{
  "d_model": 256,
  "vocab_size": 8192,
  "norm": "rmsnorm",
  "norm_eps": 1e-05,
  "init_std_up": 0.0224,
  "optimizer": "adamw",
  "lr": 0.00124,
  "beta1": 0.9,
  "final_lr_fraction": 0.1,
  "z_loss": 0.0001,
  "dataset": "wikipedia_en"
}
Each number is 200 + 20 x the weight over its row's rms, rounded and kept within 0 to 999. Layers, rows and columns count from 0. The size before them is the row's rms in percent of the matrix's.

# layer 2 MLP down, 256x1280, rms 0.0708, rows 205-255, columns 896-959
097,196,187,212,248,166,175,232,204,179,236,239,182,190,185,178,176,206,218,216,205,177,170,181,186,215,195,168,207,199,211,216,199,204,198,168,201,164,211,151,199,228,145,194,205,199,216,178,201,189,175,246,194,200,242,182,165,183,210,224,191,203,216,177,197
098,192,180,223,225,183,197,179,170,183,208,205,161,221,215,197,267,186,263,230,180,184,193,209,222,245,207,193,198,184,262,187,172,221,161,209,191,182,177,215,174,186,174,200,204,198,206,201,175,205,190,174,179,221,226,200,194,194,224,211,200,195,206,227,189
098,175,206,215,199,201,212,167,208,194,210,241,188,208,241,231,208,202,174,223,200,201,218,220,173,180,200,200,202,187,203,197,221,198,215,185,239,186,233,187,223,217,168,197,178,183,224,187,255,161,219,203,226,212,193,226,219,180,206,174,199,203,214,174,165
097,199,216,155,141,178,201,207,219,201,239,195,140,201,188,259,221,198,198,178,206,258,192,201,194,146,188,178,200,191,209,198,200,185,200,183,203,174,233,235,219,214,183,200,201,194,209,225,177,208,222,211,205,197,205,189,224,182,216,189,184,205,177,200,153
103,190,202,196,212,158,170,228,207,193,217,174,224,210,222,189,223,214,221,204,185,183,189,186,192,225,212,179,214,170,205,199,183,205,190,227,183,210,213,219,224,215,199,194,172,183,217,189,193,204,200,185,203,211,224,190,259,169,209,191,198,214,203,153,176
097,208,179,205,209,222,240,223,220,216,219,177,185,197,180,144,171,204,182,185,223,202,182,192,217,179,178,162,219,225,186,153,197,216,201,205,198,210,200,170,173,190,211,201,162,199,206,213,204,192,201,201,186,181,174,211,185,213,172,193,208,185,208,241,219
102,190,179,189,202,201,227,200,176,194,231,193,215,176,178,262,208,216,197,222,214,204,212,194,223,210,184,173,211,165,238,203,211,178,185,209,188,223,210,204,213,197,187,200,194,199,198,187,193,187,179,212,202,204,217,189,199,216,217,207,193,202,203,195,204
099,172,224,200,172,234,195,190,195,213,211,223,230,221,193,158,196,206,206,177,179,203,178,210,189,166,205,192,181,193,196,231,230,194,223,205,159,184,189,187,215,221,198,199,193,221,178,221,201,184,211,222,199,224,187,225,208,199,209,184,223,192,212,205,169
097,180,212,200,248,219,180,159,172,169,212,185,157,182,209,183,223,171,144,212,216,226,184,201,208,147,161,189,193,200,157,151,171,169,216,206,161,203,236,242,200,179,211,208,187,182,215,211,209,183,174,187,196,237,223,192,196,153,193,233,230,189,202,208,179
101,192,210,197,179,222,174,181,191,266,135,197,228,209,236,223,211,210,182,193,227,207,198,223,206,186,196,218,202,212,223,166,238,200,240,189,237,180,174,179,174,209,211,192,206,200,213,161,201,206,163,200,211,217,187,204,210,213,215,197,217,189,229,249,189
092,217,223,221,179,232,232,216,174,182,189,212,189,213,194,214,202,203,180,206,198,192,196,210,172,189,183,255,207,227,199,188,200,185,193,212,192,179,159,187,206,206,192,201,186,224,219,230,204,226,203,212,186,173,168,186,226,196,206,240,197,211,217,187,169
112,171,210,192,205,200,210,162,181,158,199,167,184,195,187,196,196,186,188,194,173,173,188,178,179,167,196,218,200,197,175,182,190,169,213,200,214,184,206,228,185,197,180,199,171,198,213,157,211,187,224,199,190,170,168,209,202,178,174,165,213,198,145,165,201
098,215,187,191,197,209,213,214,190,195,213,218,223,205,206,192,176,202,249,173,206,195,217,198,207,203,193,179,190,213,204,202,232,179,188,188,221,210,198,226,182,218,208,199,179,223,194,189,180,201,233,223,263,217,205,233,195,185,209,195,208,193,151,221,210
105,216,202,178,164,202,213,207,178,183,214,245,198,201,248,232,207,247,212,192,238,196,214,211,249,197,218,190,202,193,193,182,189,192,211,196,196,230,215,194,217,191,181,200,187,218,199,197,186,180,169,198,196,206,208,197,186,222,201,169,235,192,207,193,239
097,214,190,211,203,194,219,202,197,212,195,222,201,208,239,262,192,189,220,206,196,217,215,148,197,166,195,208,206,175,181,127,186,187,229,192,238,195,185,203,184,217,223,205,208,221,192,187,217,198,212,205,184,218,179,210,206,203,234,234,158,204,169,205,176
096,221,188,197,195,199,190,185,197,228,195,205,204,191,187,206,195,172,185,204,163,217,192,169,212,226,223,247,205,217,225,182,196,165,202,206,203,204,213,215,260,180,192,206,222,209,167,205,232,235,212,205,201,209,176,191,229,193,194,176,177,179,183,160,190
112,193,216,189,192,217,208,200,176,168,191,214,192,144,199,157,206,215,196,165,174,212,188,178,208,182,171,259,192,226,181,196,165,181,206,200,215,218,237,176,203,165,225,208,192,191,244,208,214,209,218,204,216,228,201,229,204,196,157,191,192,196,199,204,215
093,203,207,214,203,187,211,203,222,206,197,186,181,227,207,240,212,196,191,186,223,219,220,215,195,215,224,218,205,194,202,198,194,172,207,240,189,192,210,232,203,197,187,194,198,203,221,210,236,181,182,172,178,201,176,173,225,203,221,189,182,214,223,235,178
094,169,210,190,187,228,221,176,233,182,200,218,189,213,175,170,181,207,195,179,195,246,226,234,185,172,195,259,201,191,222,221,185,179,204,195,195,151,209,201,189,229,208,209,189,198,221,214,216,211,220,201,222,219,177,217,178,206,163,163,226,184,188,214,201
095,195,198,214,261,184,160,194,192,206,200,206,204,221,208,181,210,216,197,209,190,197,202,193,180,223,228,205,212,211,203,203,186,203,217,232,189,199,183,211,209,184,182,192,190,204,244,223,200,229,199,181,194,198,209,221,209,216,201,198,160,183,182,184,162
095,184,218,221,242,194,167,183,207,179,191,187,175,204,187,244,224,178,171,172,192,223,173,226,199,214,203,146,188,181,200,214,168,218,208,176,202,206,201,177,198,162,133,189,201,202,184,176,235,205,217,217,189,189,219,187,192,201,199,179,229,207,193,187,194
107,176,189,210,177,181,207,197,198,204,190,186,212,175,167,206,175,244,176,154,177,220,195,193,174,209,178,195,219,174,232,232,200,208,244,169,188,225,212,190,162,191,205,206,208,176,173,206,153,168,210,181,202,214,192,159,209,154,187,217,249,186,204,199,189
091,210,158,184,205,183,193,200,186,198,200,174,216,189,206,184,159,167,200,196,192,175,194,201,185,224,179,201,210,173,194,188,197,205,234,195,184,212,209,239,207,218,206,198,170,212,216,220,184,206,159,203,182,216,171,193,203,182,190,270,174,182,198,203,144
098,223,210,194,195,193,169,189,196,192,217,203,229,211,218,183,229,219,216,188,233,212,197,218,172,235,223,227,196,247,198,219,171,157,176,225,201,169,198,180,243,198,235,204,209,191,164,219,221,199,259,230,199,204,180,192,175,174,205,182,202,196,198,192,223
098,166,224,201,200,172,218,184,200,212,205,219,183,204,202,153,215,214,244,187,173,197,185,195,193,172,205,182,204,216,179,209,180,189,232,169,184,200,233,209,222,211,215,196,197,199,208,237,208,194,208,249,213,204,167,188,208,201,161,190,234,214,182,224,189
102,205,188,229,162,198,188,222,224,223,204,203,205,217,223,191,184,162,183,186,217,190,186,224,215,216,171,164,200,173,207,155,194,203,195,192,185,164,202,220,190,196,210,199,206,216,173,203,179,222,199,183,189,197,178,191,179,208,222,175,170,209,223,171,173
101,174,202,233,190,212,209,225,208,185,203,199,217,195,211,195,176,224,178,205,216,218,211,197,202,226,209,232,214,178,195,184,190,231,219,202,246,199,220,200,197,189,201,199,211,201,198,214,213,183,220,211,240,170,220,212,218,215,194,213,220,209,195,180,242
097,196,195,204,193,216,187,201,190,193,202,194,193,160,202,183,211,192,184,171,168,154,168,193,219,170,205,229,191,230,198,182,149,203,202,183,171,192,214,225,204,171,205,195,174,216,200,214,171,179,203,194,189,222,200,209,216,168,192,218,189,200,170,202,202
100,195,228,204,217,226,210,208,213,224,191,210,198,194,182,192,172,201,198,238,222,202,161,183,209,197,258,186,219,195,201,207,227,189,151,198,230,203,231,198,181,192,178,206,191,192,208,182,203,194,223,182,200,184,183,239,194,217,195,180,193,203,212,194,139
096,207,233,208,180,207,252,188,200,239,203,191,191,213,215,189,177,207,187,153,209,191,197,174,206,212,189,192,192,217,189,195,198,203,185,213,207,231,223,169,252,213,177,188,207,206,237,189,195,216,211,251,214,187,196,211,214,201,190,213,158,212,193,214,186
100,237,185,186,233,198,189,202,216,192,205,211,242,203,229,212,201,186,172,205,190,195,209,185,210,190,187,190,214,205,214,199,195,252,241,216,169,176,221,148,171,186,196,192,168,205,174,219,212,180,171,189,181,157,184,223,207,215,200,206,194,190,177,197,191
097,205,211,162,194,187,180,195,190,196,207,197,168,188,230,219,234,228,225,240,179,187,217,195,162,183,191,224,203,198,190,217,208,192,199,216,207,238,190,184,223,186,147,192,193,188,204,174,213,116,210,229,216,208,202,199,205,187,204,207,219,186,215,186,147
096,216,207,208,214,187,194,205,186,201,226,216,215,225,199,253,149,176,214,215,197,163,208,218,181,194,210,202,188,209,213,217,242,189,217,194,211,202,212,232,211,202,204,211,181,205,226,188,194,202,207,204,206,194,199,246,165,225,206,177,159,196,208,187,219
103,191,191,206,159,199,205,169,205,195,185,201,205,183,177,207,184,193,194,208,162,206,231,151,202,193,202,197,192,229,197,142,182,197,159,189,120,162,206,204,179,203,181,206,192,191,208,179,195,213,200,195,191,188,184,231,193,174,167,211,205,209,162,191,167
101,199,201,206,160,205,170,213,248,186,199,167,204,190,214,187,209,196,244,205,204,171,217,209,193,213,181,182,211,185,189,252,159,206,241,228,203,202,192,165,200,193,183,202,215,169,178,169,223,186,187,205,213,203,203,219,159,198,180,190,244,211,192,188,169
096,180,198,228,225,180,168,176,222,213,203,204,209,187,224,177,255,178,218,204,171,206,180,215,194,220,206,193,197,191,176,217,197,172,203,191,181,217,228,191,193,202,196,195,182,221,213,230,222,240,190,205,238,205,234,169,233,202,231,217,221,200,177,200,187
097,237,199,183,198,227,188,237,183,195,152,154,212,174,166,221,234,189,224,233,184,213,222,191,181,216,177,202,201,202,184,202,228,237,199,200,221,228,238,223,200,187,196,208,225,138,179,193,207,169,181,198,184,198,202,178,199,195,219,146,225,205,212,190,183
096,198,198,222,232,183,216,188,182,177,196,212,204,186,182,225,254,210,158,194,192,219,189,204,175,183,174,184,204,184,187,170,206,192,196,219,187,206,228,209,167,159,197,204,222,170,193,193,202,189,197,205,202,179,189,205,198,173,206,181,219,202,200,172,206
100,184,195,215,208,170,166,206,196,198,228,168,214,200,179,171,215,225,211,174,197,172,211,207,176,203,174,208,202,206,199,240,192,254,192,191,220,199,248,221,216,138,182,203,190,143,162,250,241,207,221,190,177,191,198,191,193,178,189,197,197,207,188,181,173
103,193,208,204,223,205,206,190,225,211,181,218,214,221,217,200,177,201,205,203,213,209,200,213,224,164,207,171,200,221,158,185,169,191,202,177,203,218,205,204,214,192,187,199,181,201,192,206,219,201,200,164,179,188,150,187,214,220,189,200,155,184,202,173,198
104,207,192,180,227,178,220,199,199,228,225,199,211,187,220,224,213,187,196,194,191,250,218,199,191,189,235,238,193,156,209,179,205,200,171,209,215,201,182,199,256,229,156,198,258,202,215,220,240,206,210,235,203,207,195,213,182,228,196,183,230,209,188,195,195
101,229,178,229,232,210,215,229,229,187,202,185,190,233,193,171,162,205,186,180,176,186,193,158,196,173,225,202,212,201,199,220,228,202,170,212,216,217,183,186,232,161,175,196,201,220,186,177,215,167,197,227,208,189,199,216,205,190,224,127,180,187,192,216,209
099,224,202,183,222,204,215,186,206,174,224,216,204,186,162,227,174,206,185,202,183,152,191,230,218,249,217,208,202,207,238,236,202,215,208,168,213,195,222,268,186,194,183,199,206,221,168,235,212,207,195,195,184,202,214,175,175,189,174,189,188,190,184,193,206
097,220,197,214,192,203,201,203,190,173,183,221,185,227,234,218,201,185,218,183,179,215,182,225,179,209,198,157,201,208,192,196,202,232,216,195,211,232,206,186,205,239,194,201,221,188,228,253,200,161,202,193,204,166,221,214,222,164,181,214,187,183,191,221,192
097,212,226,155,146,167,172,190,181,211,181,223,172,195,206,182,181,223,167,209,242,206,205,173,213,214,209,204,208,188,237,230,254,230,193,187,209,202,223,245,174,208,190,204,199,218,194,187,208,191,197,204,184,203,197,220,187,212,193,184,225,193,219,216,199
097,235,197,216,197,198,153,200,187,216,178,160,206,204,196,202,239,170,184,172,174,239,234,200,202,215,215,218,194,219,191,194,201,177,211,200,202,196,162,164,188,210,213,202,235,166,184,189,174,215,186,215,203,198,165,220,218,167,169,158,202,202,183,182,188
096,224,222,255,202,193,186,216,216,218,194,213,228,197,202,245,183,204,198,215,187,222,184,189,212,192,215,205,211,166,157,190,201,193,225,177,234,199,216,201,203,177,221,200,211,180,188,205,223,217,184,238,171,242,221,183,209,215,204,179,247,232,191,212,221
112,204,198,216,205,174,185,236,226,208,227,187,187,198,203,218,215,218,199,207,198,238,216,222,252,227,193,193,213,219,205,161,216,199,208,239,200,222,196,188,201,212,204,196,233,221,225,220,216,173,184,253,205,177,198,242,194,207,215,231,199,196,193,179,220
102,169,222,175,199,191,179,190,171,192,219,210,190,197,199,180,164,180,227,222,195,149,184,198,173,231,204,169,209,203,211,178,183,237,172,198,206,203,213,220,203,200,192,202,194,207,177,254,198,215,245,185,202,205,193,217,183,232,196,203,157,210,191,187,176
100,179,184,209,187,179,175,195,177,155,221,214,159,187,225,195,163,205,196,176,182,201,195,198,217,185,176,206,202,198,201,227,198,209,218,198,199,195,215,177,164,246,159,195,192,229,219,184,159,192,175,193,197,137,189,181,201,192,157,199,174,203,194,198,185
100,230,198,220,201,219,209,206,182,184,189,187,221,226,201,237,212,189,209,206,212,214,205,225,202,216,191,189,208,167,187,203,206,235,190,194,222,215,199,243,183,177,229,193,212,195,223,151,171,186,215,199,181,233,218,197,212,196,182,202,200,189,212,259,250